config = dict(
    d_model=128,
    n_kv_head=2,
    vocab_size=4096,
    norm_place='pre',
    init='normal',
    init_std_down=0.00683,
    lr_mult_o=0.854,
    beta1=0.95,
    grad_clip=0.5,
    schedule='wsd',
    decay_fraction=0.772,
    final_lr_fraction=0.0,
    doc_mask=True,
    train_tokens=132600000,
)
Each number is 128 + 32 x the weight over its row's rms, rounded and kept within 0 to 255. Layers, rows and columns count from 0. The size above them is the row's rms in percent of the matrix's.

# layer 6 attention query, 128x128, rms 0.12, rows 66-118, columns 0-63
size [ 98  91  95 100  86  92  76  96  89  82 123  97  98 103 109  99  92  96 103  87  85  93 102 105  88 102 109 100 102  97  88  86  97  94  94  84 100  83  98 114 119  88  86  97  86  95  92  87 101  98  99 108  85]
[[ 79 107 153 148 122 119 167 175  96  91 124 131 166 163 156 176 179 131  94 108 166 116 162 132 140  91 124  98 147 159 137 169 158 130 179 150 125 131 109 116  98 148  85 136  82  77 104 147 107 109 142 159  97  82 126 150 118 154  88 110  84 141  87 148]
 [ 79 131 164 118 175  98 113 116 119 142 173 127 116 148 112 100  96 146 130 125 134 123 108 166 143 168 202 119 194  84 132 173 198 140  94 129  90  68 138 125  77 124 166  97 100  84 101 163 117 121 103 132 147 140 106  73  88 155 134  60 178  93  74 154]
 [ 69 154 118 133 110 156 180 175 129 163 140 172 117 118 144 127 117 171 187 148 148 109  84 122 131  96 110 138 160  84 106 202 178 128  91 109 150  68  90 118 127 176 106 106 162 100  68 131 177 139  72 172 189 131 103 160 130 133  87 164 102 124 107 103]
 [106 166 126 155 144 146 176 106 152 177  69 119 146 125 116 119 142 161 129 161  70  76 149 201  90 108 137 109 130  50 140 161 143 118  63 126 186 127 119 138  92 183 128 133 119 169 122  90 150 169 112 152  76 142 116 143  95  95  73 138  93 148 130 125]
 [132 107 133 157 148 133  97 181 163 149 123 116 129  94 110 103 137 105 207 137 166 124 104 136 174 159 103 118 132 152  85 131 142 164 147 111  68  91  40  82 155 115 113 127 184 168  30 178 106 120 183 136 129 142  99  96  81 188 166  73 105 157 115 131]
 [159 136 102 158 181 104 103 170  74 135 121 112 174 114 162 119 132  86 153 108 109 124 130 133  59 125 135 125 165 110 110 151  93 153 107  84 127  94 179 180  56 116 107 140 111 110  89 110 117 138 141 180 122 102 144 149 176  57 115  83 114 121 182 170]
 [140  76 118 166 118 159 103  78 122 138 133 106 138  93 131 145 133 117 151 103 129 108 173 110 143 201 185 193 130 110 113 107  73 100  82 107 177 127 143  80 158 149 153 128 150 111 139 108 114 132 125 171 119  80  54 183 167 147 170 118 133 126 176 110]
 [ 90 105 106 139 202 107 161 119  81 119 119  89 129 127 147 131 112 223 118 171 138 112 126 139 141  90  82 123 185  54 105 130 153 117  98 162 138 150 127 171 131 185  90 161 128 115 167 116 139 121  78 146  77  84 115 159 154 192  91  75 117  80 132 151]
 [120 104  97 125 179 174 161  80 136 144 126 118  76 139 104 109  74 149 107 138 151 110  97 117  82 111 138 132 111  57 133 150 113 140 110  78 178 109 105 112 127 137 156 143  94 156 171  30 114 152 135 138 140 126 132 100 173  90 119 134  79  86 186 100]
 [105 146  85 141 128 138 180 137 109 156 133 201 138 159 105 136  93 112  78 169 115 136 110 103 134 154 174 156  94  55 158 169 114 131 129 114 185 138 128 110  71 156 154 160 119 133 176  81 129 134 131 101 127 114 146 129 147 160 158  92 162 128 159 164]
 [ 99 111 112 165 102 156 137 119  69 119 124 177 121 121 120 124 133 138 140 129 105 123 159 160 140 141 149 154 116 101 151  87 106  84 153  94 154 158  96 156 101 125 119 126 127 110 224 149 133 137 152  19 117 164 111 155 143 134 200 137 154 115 136 133]
 [153 101 160 118 112  84 154 143  98 135 193 130 187 101 129 129 137 105 102 135 120 140  97 136 160  88 153 105 102 126 107 132 199  90 108 145 109 130  86 129 170  47 166 136 130 129 118 167 166 107 149 142 160 133 136  97 131 136  76  88 171 155 121 199]
 [133 126  51 120 128 150 148 132  83 191 127 177 152 114  97 109 127 121  87 133  90 125 175 130  63 116 129 112 135 112 119 144 131  99 178  83 137 112 139 153 115 141 118 120  98 131 181 146  96 180 191 137 112 109 172 110 144 128 178 149 138  78 130 135]
 [118 145 113 140  95  67 151 121  84 112 168 106 145  85 162 126 142 122 156  97 103  83 124  97 159 154 127 123 139 135 155  94  90  77  72  91 151 161 135 144 140 134 163  88 100 117 194  89 134 150 105 155 141 103 112  99 108 145 197 117 113 182 107 180]
 [121 122 136 142 109  87 162 127 179 147  51 100 167 114 157 165 106  91 111 146 147 127 109 141 158  83  59 132 165 164 110 124 123 164 111 150 149 134 147 129  94 138 125 149 148 136  99 100 119  73 189 155  89 131 121 169  57 162  76 117  81 114 116 133]
 [ 74 110 156 142  78 151 116 192 106 156 111 107 172 133 109 152  85 164 117 163  96 147 166 131 113  99 110 103 108  66 104 138  64 134 117 101 132 170 137 136  78 123 198  97 110 106 119   7 128 164 128 130 172 141 149 147 134 110 109  93 124 115 160  98]
 [155 125  62 143 118 108 160 113  87 145 120  58 157 107  99 136 150 104  65 109  91 144 133 153 154 123 141 143 145  59 165 120 209 150 153 139 130  74 108 121  73  77 171 149  97  96  52 150  94  44 128 160  94 161 166 105 129  87 128  93 118 167 133 130]
 [138 140 131 125 111 164  52 169 174 135 172 154 112 129 156  96 163 132 112 145 160 152 163 134 145 117 153 102 121 145 193  98 139 130 177 135 113 159  96 137 133 121 130  86 100 156 189 156 104 135  99  90 157 160 100 104 127  71 115 180 136  79 139  85]
 [156 118  88 165 171 150 110 124 151  69  99  88 149  83 119 132  92 105 149 113 157 119 176 106 232 156 150 118  82 171 136  76 221  90 172 149 154 163  90 130 125  91 130 147 103  95 170 145 115 119 126 118 129 148 148 139 122 189 157 205 119  97 129 143]
 [137 166 115 105  95 104 101 145 169 123 114 120 107 114 100 120 108 169 103 137  95 150 186  81 132 168 126 140 185 125  84 120 162 103 186 174 113 123 171 160 157 130  97 141 136 145 163 184 159 118  89 104 108  64 100 187 152 163 127 126 195  81 148 105]
 [153 129 184 160 166 142 136 168 124 101 117  88 149 105 160 145 136 168 107 148 140 127 129  79 101 151  83 153 141 117 203 156  85 127 107 150 109 113 176 109  98 115 140 172 139 129 150  64 102 119 137 134 156 124 136 121 147 144  50  90  82 145 100 121]
 [106 137 129 118 119 149 145 112 133 123 177 133 181 110 142 140  77 131 174 151 120 148 103 105  96  85 146 110 180 138  76 159 151 120 164 122 105 164 179 127 136 106 124  71 118 122 104  79  75 112  85 173 104 131 148  80  79 171 143 104 154 207  97  89]
 [101  94 153 205  97 132 121  86 141 160 142 196  94 103  83 157 142 161  82 151 119 147 142 101 130 136 102 128 158 145 157  50  54 109 121 153 111 101 136 150 115 146 123 123 152 172  99 112 173 176 159 114  67 105 120 130 141 133 183 129  99 109 153  86]
 [ 99  88 156 121 145 132 105 121 117 143 143 137 102 154  45  91 108 112 193 150 131 137 118 116 143 119 163 151 110 105 143  97  99 180 102 133 174  70 169 159  84 115 152 102 139  76 164  72 170 189 141 100 139 149 156 151 121 109 191  70 132  96 172 120]
 [ 93 147 165 103 141 135 141 122  85 156  51 117 158  96 109 110 194 126 125  98 113 135  99 149 175 139 109 176  73  98 120 148 107  92 142 151 182 170  77 114 158 134 134 149 116  79 155  87  99 161 140 103 150 150 128 128  84  49 161 120 128 175 101 146]
 [139 119 153 102 129 149 117 112 191 186 159 136 132 113 119 112 142 121 120 119 159 106  71 100 133  90 148 164 142 141 156 150 190 154 120 149  98 126  89 116 204 119 143  60 178 127  92 167 140 189 194 166 123 130 113  77 104 119 114 122 100 118 122 180]
 [111  82  50 107  63 156 134  93 112 120 203 143 103 167  59 149 139 121 138 142 129 151 141 132 172 140 156 119  88 116 166 120 170 144  64 137 127 172 113 146 167 152  72 113  86 104 126 131 162 118 120 147 195 143 158 134 124 139 123 131 109  82 128  69]
 [146 155 179 119 167 142 178 158 157 130  75 202  97  90 116 133  57 152  67 172 145  92 126 111 110  96 124 136 191 115  75  96 129  73 185 152 169  86 107  95  78 115 140 131 142 155  91 102 170 106 153 153  94 104 115 131 109 131 121 115 120 144 140 147]
 [132 122 125 106 173 114 118 136 117  88 131  68 191 132 167 159 159 125  90 128 139  92 123 140 140 150 145 167 141 138 144 136 160 120 128 132 108 153 123 150 141 114 132 168 139 102  71 178 144 141 140 147 148 114  83  88 153 102 116  95  84 171 109 170]
 [132 139 122 108 175 150 124 111 134 139 158  40 150 137 193 145 150 127 137  63 147 140  90 118  99 121 128 104 128 137 133 158  85 126 159 111  97 140 173  67 111  89 181 141 134  75  62 132 106 129  93 160 120 136 123 109 148 169 120  98  87 170  98 105]
 [137 115 126 142 163 144 120 132 108 130 130 126 155 159  75 211 154  87 141 183 123 127 157 159 165 118 158 180 158 125  99 106 126 130  91 159 135 135 114 141  82 122 164 130 154 146 135 179 170 128 101 154 191 188  86 142 116 130 111 180 115 143 129 129]
 [181 143 139 107 146 114 119 171 104 154 127 104 163 105 149 126  95 119 132 106 110 124  94 162  92  98 141 144 136 106 140 126  89  89 101 169 109 141 186  84 127 161 139  99 119 185  85 126 111 151 130 179 166 155 152 129 118 155  98 167 127 118 143 139]
 [121 151  97  83 149 113 118  99 148 132 144 151 141 100 139 121 137 142 122 125  86 145 149 104 148 142 140 202  69 114 198 113 113 109  89 101 177  78 104 116 201 164 128  90  64 117 131 135 141 100 162  78  49 165 137 132 166  78 117 141 127 124  97 122]
 [149 154 143 154  86 141  87 139  99 162 100 115 131 131 133 191 171 145 133 127 122 164 150  93  81 124 129 120  83  49 112 145  89 109 147  99 148 122 119  96  65 140 195 103 160 144 181 105  80 149 167 142 117 131 154 177 125  72 133 101 132 128 227 148]
 [126 115 152 113 100 101 154 145 165 133  92 105 174 133 132 136 129 113  76 153 114  83  98 140 182 108  96  86 172 194 109 123 190 135 168 147  88 136 104 103 122  92 136 131 154 142  89 129 123 186 148 154 132 132  85  78  96 126 125 172 104 185  95 175]
 [124 136 123 110 126 108  95 122 143 160 105 159 131 144  76  90 125 100  79  95 132 128 170 137 112  88 162 172 155 105 138 118 116  89 148 146 150  40 171 160 116 136 132  93  94  85 126 106 133 135  68 140 170 175 163 137 160  99 183 135 118 146 148 135]
 [171 113 153 161 142 192 188 117 136 167 145 121 100 174  90 111 136 146 131 141 169 206 130 161 125 152 122 142 112 113 143 165 111  65 115 137 171 159 121 111 114 130  78 137 127  91 138 124  94 166 193 134 153  89 136 140 140 155 120  72 150 130 103 161]
 [135 135 159 125 122 110 135 142 141  85 165 155 153 104 145 126  82 140 137  42 108 140 103 138 111  97  90  96 104 152 143 101 113 152 102 138 136 129 102  71  92 122 115 144 185 119 168  68 129 154  63 118 152 128 103  92 193 104  83  95 132 147 139 190]
 [108 129 102 128 125  59  76 121 115 102  71 175 103 148 109 131 108 107 115 128 165 206 112 111 110 171 106 135 154 153 110  94  94 139 130 139 142 177 188 144 141 156 141 102 126 185 188 133 130 106 174  43 112 101  97 182 159 130 130 114 128  97 152 131]
 [131 165 212 143 151 110 129 166 139 132 126 117 230  99 139 127 143 124 119  92 151  88  89 130 155 132 113 139  99 151 165 144 137 127 131 139  92 111 125  89 167 144 162 130 115  92  83 104 137  82 152 117 165 132  98 126  70 160 120 126  91 157  92 103]
 [103  85  87 117  59 146  86 108 163 123 137 166 114 141  50 138 119  61 150 116 159 119 205 126 123 145 129 105 161 108 105  89 125 122 112 130 165 143  99 121  92 119 152 139 120 116 202 108 105 116 136 112 158 129  59 176  97 144 157 143 143 110 161 176]
 [144 139 161  84 108 156 160 146 113  84 160 101 146 121 113 101 160 145 127 103 147 105 124 142  81 106 139 150 151 202 146 118 156 122 160 120  88 106  96 135 148 141 163 134 134 118 139 177 104  51 123 124 103 139 150  49 113 164 102 177 173 118 130 117]
 [174 115  92 165 116 135 226  94 179 102 121 134 192 139 104 110 164 137  80 122 128 153 114 155 116 109 147 125 171 141  71 114 118 158 120 120 137 122 127 177  79 112 131  95 115 148 127 158  59 132  89 124 124  52 154 161 139 118  82  98 120 129 154  93]
 [130 133 101 135  91 143 128  90 159 157  85 139  41  97  49  83 158 148 148 153  84 112 179 115 120 169 173 160 131 138 147 127  94 130  73 115 141 167 101 154 138 120 102 112 117  70 155  86  86 114 167 126 122 130 109 135 133 178 167 128 124 122 189 131]
 [ 71 163 158 162  81  85 151 118 159 132 167 144  64  95 191 109 152 176 143 145 100 152 180  92 153 170  49 133 131 150 186 137 166  94 105 151 122  59 139 173 172 118 124 140 112 127 203  96 188 109  70 138 146 135 100 109 164 114 113 138 158 141  92 154]
 [102 126 146 132  70 172  75 104 137 120 151 153 116 129 104 160 167 175 146 145 146 154 137 120 161 123 119  74 100  93  80 120  95 154 101 115 129 105  84  71 102 147 132  81 100 185 108 174 121 136 116 139 170 103 127 150 116 145 152 133 107 135 125  93]
 [ 98 153 152 123  69 132  84 139  67 121 198 163  87 140 137 125  84 145 189 113 104  88  73 111 110 210 106  81 150 118 123 119 133 145 115 136  76  85 130  87 136 144 104 125 190 130 117 158 183 120 129 122 115 104 116 103 156  80 118 123 146 139 157 126]
 [117 131 132 108 126  92 142 127 129  93 156 159 111 122 184 136 177 145  94  90 163 127 101 140 173 113 141 108 126 159 150 120 113 155 110  99  61 105  96 107 151 110 119  79  73  77  67 177 114  84  88  98 137 170 118 135 146  97 109 152 114 185  61  97]
 [ 65 108  91 118  43 155 125 110 119 100 180 151 112 159 135 125 144 118 166 145 126 169 199 183 170 144 126 125  54 133 154 105 150 159 119 101 156 156  85 152 113  94 121  58 135 100 164  82 114 129  77 114 109 156 124 141 116 100 169 157 118 135 122  97]
 [132  99  60 140  92 155 160  86 137 138 135 164 144 152 128 160  82 148 164 101 102 158 154 136 109 142 140 150 116 151 131  73  55 118 110 116 158 153 135 126 119 177 164 144 170 127  73 127 137  75  76 146  81  78 116 138 179 109 129  96 143 128 161  83]
 [148 172 127  89 157 112 115 155 179 136 122  93 162 103 124 149 179 147 148  93 160 119  79 120 128 126 132 105 113 131 157 140 169 100 123 158 110 114 156 163 147  78 119 116 141  92 177 195  99 116  97 160 141 184  69 117  96  94 157 108 140 157 111 152]
 [162  85 145 127 178  83 158 114 144 154 117 120 110  78 135 156 164  93  65  96 137 146  98 139 137  90 111  90 138 124 139 142 166 154 155 145  85 150 127  66 108  43 141 200 112 132  97 131 130 133  94 150 125 151 128  74 112 123 104 107 136 151  38 157]
 [120 133 182 102 117  99 158 145 152 136 167 154 157 167  95 112  90  78 135  94 155 104  69 115  81  91 158 148 129 145 126 150 144 156 183 154 156  94 141  88 140 154 209 127 139 146 112 131 158 144 220 104 161 115 159  64 120 137  96  89 131  82 150 141]]
# layer 6 attention key, 128x128, rms 0.115, rows 66-117, columns 0-63
size [ 97  90  95 104  88  84  77  95  82  88 105  90  83  97 109  94  91  97 100  84  87  85  99 108  83  96 105  95 101  90  93  80  95  94  92  84  98  86  96 103 114  89  90  88  84  94  90  87 103  94  98  99]
[[ 76  87  86  97 117 193 124 120 146 156 137 115  94 159  68 132 107 134 141 166 113 134 110 135 124 137  84 135 133  82  48 147 141 115 115 152 152 143 121 152  62 102 103  91 121 146 126 113 124  72 133 201 101  86 150 162 128 164  97 117 110 132 114 132]
 [162  85 143 132 106  67 165 161  93 174 131  99 107 159 105 164 134 118 186 131 169 177 102 129 171 117 178 139  85 126 154  90 127 145 160 172 159 157  82 143 106 140 137 132  92 148 134 183 124 150 136 111 169 144 165 122 117 210 120 121 116 103 135  67]
 [151 105  98 154  97  98 121 125  79 124 155 117  88 140 147 202 141 110 179 168 138 209 135 124 125 212 115 164  99  87 135  85  99 109  80  81 154 151 150  74  82 138 146 101 153 163 147 193 146 144 215 104  86 157 120 135 107 111 120 110 157  78 115 137]
 [153  99  66 108  98 123 149 143  79 134  94 141 119 131 106 150  83 116 140 174 129 202 129 112 112 149 187 162 129  66  84 136  77 107 100  72 191 146 171 137  98 106  79 156 110 100 119  95 141 165 183  88 100 151 133 149 194 160 134 125 156 126 173 118]
 [133 180 188 176 167 105 136  81 132 119  87 124  80 120 105 143 138 152 130 112 164 114 107 129  87  94 130 124 181 115 118 147 130 144 137 174 109 129 131 138  62 147 101  92 125 171 101 193 144 152 165 157 144 148 141 124  94  87 107  76 116 120  66 120]
 [134 135 130 134 119 129 203 129 101 147 122 188 179 103 135 104 131  81 164 140 129 143 143 132  73  82 172 169 115 103 113  99  98 119 140 129 143 166  93 140 145 169 120 105  79 127 201 110  96 116 128  57  97  86 146 113 102 115 114 170 183 115 171  17]
 [150 183  90  60  93 144 167 138 152 122 109 165 133 126 113  96 182 110 105 135  93 120 189 141 120  84 119 143 151 144 171 120 132  81  89 125 158 160 134 122 148 195 102 114 162 145 149 151  99  94 158 122 101 152 124 133 126  95 117 174 158 147 153 148]
 [157 121 148 120  86 151 114 106 108  87  96 129  94 157 128 144  76 130 167 134 100 177 127 143 176 158 130 173  96 102 109 135  95 130  68 110 157 124 104 148 172 104 151 143 141  95 189  69 128 188 175 105 143 120 172 169 147 114 116 169 124 109 157  84]
 [107  76 110 116 122 135 150 112 113 141  73 140 109 116 132 169 135 117  90 158 124 100 136 116 154 150 112 153  63 100 146 173 110  87  37  89 152  98 136 144 174 120 104 138 183  95 124 114 144 131 105  68 118 175 125 143 181 130 187 160 113 108 180 107]
 [149  96 116  90 145 175 115 110 133 157 122 137 125 117 103 145 112 128 128  99  78 145  64 192 140 105 186 107 124  82 130  79  93 129 121 131  97 101 123 149 211 119 139 114 133 125  96 158 158 152 126  98 145 172 142  78 181 133 105 161 130 112 195  65]
 [116 214 117 126 123 130 120 145 191  92 173 150  91 150 158  97 150 141 162  59  80  87 135 142 131 105 173 109 120 106 159 163 129 125  93 101 127 140 136 127 151 117  92  84  77 122 111 141 130 117  63 139 171 142 174 117 146 148 152 167 132 148 131 198]
 [ 79  78 164 160 125 134 147 108 100 163 138  96 199 135  68  89 150 107 117 133 131  52 105 144 109  84 110  94 172 149 127 158 150 123 142 154 128 105 169 131  89 153 212 157 111 151  86 115 129 112 139 191  83  79 129 105  49 163 100 140  94 149  93 104]
 [106 135 113 165  80 127 134 169 167 106 172 111 165 118  80 105 118 122 172 147  85 141 100 127 115 150 160 185 104 118  91 148  50 138 104 121 202 152  94 152 121 106 135  80  43  93 114 103 145 113 176 131 138 154 130 217 150 125 122 120 116 160 181 107]
 [171 151  94 103  71 145  65 173 192 153 141 102 171 151 127  73 193  87  90  76 122  81 106 217  98  79 130  60 114 159 126  98 119 118 164 131 105 143 152 117 137 167 128  99 140 158 179 147  74  99 128 123 134 141 107 103  59  82 127 115 147 151 156 155]
 [107  85  87 123 125 137 127  59 123 116 142 139  91 144  90 124 159  85 134 138 157 172 100 117 138 144 134 121 152 122  92 111 131 121 116 121 141 114 119 131 101 122 135 181 152 124 185 132 141 170 130 122  85  84 100 148 124  73 145  74 140  80 147 120]
 [ 94  75 102 130 120 129 152  76 150  73 209 143  81 152 100 121 101  91 131 123  93 148 177 178 140 143 146 127 131 156 174 111 105 137 161  82 114 153 119 176 109 102  75 124  99 172 195 124 132 154 125  65  80  85 127 153 127 124 137 168 156  98 131 102]
 [107  42 101 179 123 131 150 101 109  96 103 193 110 152 111 126  93 114 185 194 142 100 104 134  76 123 152 141 113  53  48 152 137 138 114 119 172  80  71 136  83 136 140 119  71  98 150 121 135 141 181 118 109 139 168 126 127  90 143 142 127 117 171 106]
 [ 98 176 147 155 120  63  81 126  90 132 143 125 144  82 180  84 158 161 134 109 144  60 113 133 139 110 188 106 142 193 152 132 152 125 185 102 123 124 118 107 103 146 107 125 167 157  73  86 125  70  69 174 151 144 109  96 133 141 139  85 109 154  88 132]
 [139 143 158 149 134 127 151  90 164 100 108 137 150 121 149 136 147 117 114 153 168  96  71 141 189 100  99 102 120 104  79 177 173 172  83 114 102  83 114 154 147  95 104 136 138 117 118 163 127 125 162 212 162 115 117 121 186 144  77 155  91 121 144 165]
 [148 128 106 123 150 122 101 104  97 112 134 154 116 203 162  81 164 171 153 114 100 137  74 122 139 172  97 152 156 166 111 152 130  82 127 139  68  87 115 123  94 146 111 110 132  87 132 117 140  75  99 103  78  97 133 111 176 149 112 106 148  96  85 150]
 [101 157 171 151 158 188 153 100 108 173 101 176 122 103 111  85 116 180 113 123 117 175 184 141 149 125 118 113 152 136 100 126  68 175 105 143 156  92 163 127 195 158 119 132 140 138 152  96 159 141 168 112  81  82  68  72 175 139 120 129 165 138 162  96]
 [149 136 125 144  99 142 116 141 104 128 149 112 222 151  98 147  92 135 135  95 170 113 179 115 127 111 103 113 119 148 114  90  76 127 202 188  96 127  95 111 155 144  74 136 118 149 162 173 112 171 108 111 157 106 124 105 177 145 173 107 143  73 179 132]
 [169 152 125 100 104 157  91  98 141 101 127 128 110 102 120  87 113 174  83  62  95 125 158 118 158 169 174 157 178 211 205 109  83 159 130 182  77 124 100 173 160 117  96  92  83 131 113 128 114  87 153 129 126 149 116 133  75 141 166 115 105 141 104 131]
 [ 98 136  97  75 180 141  89 114 120 157 146 141 144 124 100 130 128  77 141 102  97 160 108 100 189 117 158 131  78 142 154 108 106 170 132 141 145 149 129 102 162  70 111 146  88 115 203 128 170 146 103  84 170 164  97  69 143  71 138 177 128 119 131 135]
 [ 68 124  98 139  75 140 117 103 127 160 130 111  94 124  75  93 139 104 143 158  87 160 129 143 134 101 120 109 122  68 148 164 158 102 141 101 161 138 166 117 135  82  87 134 101  76 109 165 145 109 147 146 145 117 104 160 163 105 140 158 138 160 114 163]
 [127 150 127  76  90  98 120 146 131 144  99 120 115 161 112 145 180 108  55 154 118  91 123 148 118 162 108 145 153 142 138 197 110 106 108 144 137 119 111  57 105 146 112 217 159 170  63 190 161 110 134 168  98 140 101 116  89  86 120  90  86 178  67 137]
 [136 146 216 125 143 137 105 160 162 110 165 108 119 140 149 141 146 115 113 124 149 104  85  87 118 156 137 133 120 163 176 185 109 156  81 124 108 121 142 140 165  77 143 107 147 131  68 161 190 158 130 128 120 144 121  78 115 155 117 107 151 144 115 161]
 [136 170  97 114 147 126 159 104  91 121  92 116  72 101 113 129 126 172 133 109 102 120 179 166 118 177 114 133 168  74 123 107 142  40  89 130  90 107 106 170  58 122 126 158 115  97 167 103 126 125 156 152  84 151 128 196 128 137 143 103  98  92 129 104]
 [130 146 156 142 166 168 103 158 147 229  98 113 123 159 100 112 136 151 153 120 118 112  58 143 107 138  76 133 177 113 117 149 143 119 103 165 134  99  99  96 132 152 112 118 203 173  46 208 136  86 131 128 107 143 135 102  91 179 104 170 136 128 127 108]
 [127  80 149 160 101  96 147 143 135 153  23 107 182 106 153 148 148 125 171 186 109 135 109 151 130 141  95  37 131  96 100 153 131 120 102  89 169  85  65 185 129 150 128 119 153 159 150  91 117 109 129 174 135 115 191 154 149 113 144 125 131 131 107  99]
 [148 146 103 147 152  75 171 104 125  52 129 132 117 122 141 100 185 110 114 107 112 136 124 152 119 100 229 168 213 141 130 136 166 190 140 181 151 127 126 132 102 134 124 121 142 140 117 167 137 119 134 146  96 118 103  61  93 162 116 109  97  76 144 153]
 [128 145 125 172 114 128 155 236 146 135  56 150 116 152 141 140 157  78 139 148 123  79 166 199 102 147 155 103 119  39  81 155 117 120 131 102 177 163  94 144  96 121 120 164 141 140 149 137  59 172 134 117 138  83  90  84 135  84 129  92 130 149 152 120]
 [109 165 121 125 166 116 140 160 134 159 126 102  88  90 128 103 165 195 106  92 159 116 117 160 106 139 108 125 127 165  85 147 121 117 123 122 153  96 118  85 196 132 120 126 132 141  88 137 139 104 149 105 125 195 127 131 121  59 159 121 139 187 122 140]
 [ 90  66  85  86 123 122 113 111 128 135 103 180 180 157 127  81 127  67 144 155  92 135 177 166 128 105 197 124 106 130 170  99 149 130 110 100 185 137 178 136 168 148  90 128 116 126 154 130 108 121 123 148 116  87 141 110 115  64 150 146 122 119 135  78]
 [174 134 136 129 114 162 132 117 157 101 100  77 109 122 113 171  65 106  88 164 139 114 126 170 146 149  81 125 196  94  63 155 154  99 128 150  80 163 103 166 123 110 155 137 100 157 119 138  97 113 163 155 155 106  89 138 123 189 152  89 117 130  92 221]
 [109  97 104 199 145  59 103 139 112 150 135 215 116 116 154  74 146 140 145 118 113 107 113 148 149 114  99 177 117 103 119  86 117 112 126 165 150 117  62 111 119 120 143 104  98 122 162 112  93  59 133 132 106 141 151  83 163 105 139 112  90  97 142 176]
 [ 98 130 165  94  59 136  69 117 112 106 155 134  81 149  90 123 136  94 157 164 121 146 158 142 102 165 151  95  99  45 183 128  78 177  70 133 161 198 131 146 103 118 134 157 135 125 122 171 103 126 151 117 104 132 117 136 132 109 171 141 170 184 162 118]
 [118  92 216 129 158 132 178 139 133 120  86  72  89 178  72 165 178 118  93 156 113 120 136 134 153  92  99 105 132  69 161  78 129 138 114 127 190  89 164 131 135 112 176  75  65 117  79  78 128 130 121 144 122 154 170  95 119 140 151 132 110 168 108  92]
 [129 154 124 101 110 105  83 162 136  81 162 108  85 144 147  59 191 129  93 130 128 155 152 112 124 127 150 114  97 209  88 105 159 199 140 103  61 162 108 127 159 117 199 127 125  96 130 109 142 118  53 116 126  72 147 103 132  96 139 152 140 104 122 157]
 [121 110 139  95 153  71 220 138 114 134 150 115  85 174 120 145 145 163  92 192 148 116 111 157 142 111  96  68 166 143 105 147 133 149 122 136  96 122 191 134 113 117 139 123  86 137  46 153 136 120 152 147  97  88 132 121 133 145  79  66 127 158  82 166]
 [162  97 114  74 102 123 109  45 120  55 132 145  89 133 102 123 161  64 139 104 144 124 107 103 152 124 136 125  71 206 153  64 146 108 112 105 157 151 132 138 152 120 168 136 128 105 135  81 158 128  94  92 165 182 133 125 113 139 168 155 147 121 175 145]
 [ 98 121 144 140 141 160 156 147 141 114 112 123 138 197 143 153 142 150 125 128 143  53  82 152 101 169 123 172 106 103 112 176 111 128 111 147 124 153 100  93  79 124 125 144 135 121  72 113  81  54  97 150 119 157 161 125  66 126  89 100 101 112 147 165]
 [117  95 116 135 182 106  84  96 101 112 104 205 118 180  88 119 143 129 134 133 114 155 129 104  66 120 117 147 112  75 136 130  49 177 127 135 183 197  97  49  89 159 187 125  88 113 175  89  26 136  97  82 135 117 120 177 145 129 131 118 154 136 143 126]
 [142 132 151  96 111 110  90 127 114 122  96 186  99 110 146  91 192 124 109 146 176 151 138 115 158 145 140 141  82 151 175 124 149  97 108 158 159 145  66 141 137 161 114 165 137 142  91 102 130 132 149 143  87 135 154 125 191 111 114 147  75 168 109 165]
 [138 123 160 136 129 133 128 148  95  93 145 143  81 123 154 102 143 137 105 135 102  92 138 144 116 147 144 128 114 207  92 120 124  95 125 110 114 115 156 101 185 192 143  64  43  91 131  82 160 104 173 162 147 184 168 108 101 124 156 109  97  79  91 102]
 [146 138 136  89  73 141  48 123 115 116 144  84  95 155 143 135 142  94 120 137 178 152 143 124 124  99 171 114 177 186 142  41 112 112 180  89 119 141 134 155  84 113 104  73 172 130 137 176  69 113 189 136 168 173 131  97  97 122 118  86 136 151  90 154]
 [191 157  76 162 161 135 118 183 182 163 152  72 198  84 166 108 138 110 138 178 152 117 167 102 111 128  96 116  67 156  96 111 154  99 134  87 175 131 134  98  94 109 108  93 105 137 102 118 127 130 157 171 152 125 118  92  59 148 131 104 159 128 104 161]
 [148 163 132 173 123 100  82 157 187 161 100 101 137  72 156 130 124 136 169  95 180 111 152 124  97 118 123 133 171 173 123 102 148 137 170 134 135 163  86 123 134 113 183  83 156 177 103 160  90  91  83 176 180 142 148 150  94 171  93 144  56 114  97 147]
 [101 124 123 110 133 160 124 129 186 127 151 116 152 169  85 114 141 145 150  85 131 117 108  65 123 109 119 128  59 205 162 138  80 120 170  89  86 118 108 111 139 118 111  84 133 174 131 117 147  85 118 108 150 189 168 103 174 156 163 181 134 142  93 207]
 [125  81  94 181 133 136  97 191 113  89 113 169 141 165 127 125 178 142 164 125  72 106 143  75 128 132 137 142 152 152 161  97 133 162 104 106 143  79 159 101  96 127 113  83  65  87  69 151 134 125 125 102 100 155 175 122 112 119 185 117 189 110 191 131]
 [186 176 157  90 103 122 150 112 127 138 124 158 131 153 117 151 183 117 139 110 145 167 100 125 106 106 154  79 201 159 113 155 145  90 170 128 147 128 122 112 131 180 154 160 115  80  70 161 148 154  96 150 157 161 115 125  37 126 118 129 115 129  74 122]
 [116 140 151 184 151 136 123 118  70 163  55  89 135 123 103 117  99 142 154 101 163 135  96 106 160 111  65 110 143 126 116 123 158  99 151 185 166  51 118 136  99 136 130 104 126  84 142  72 147 123 162 131 176 135  60 194 156  93 136 109 122 162 107 145]]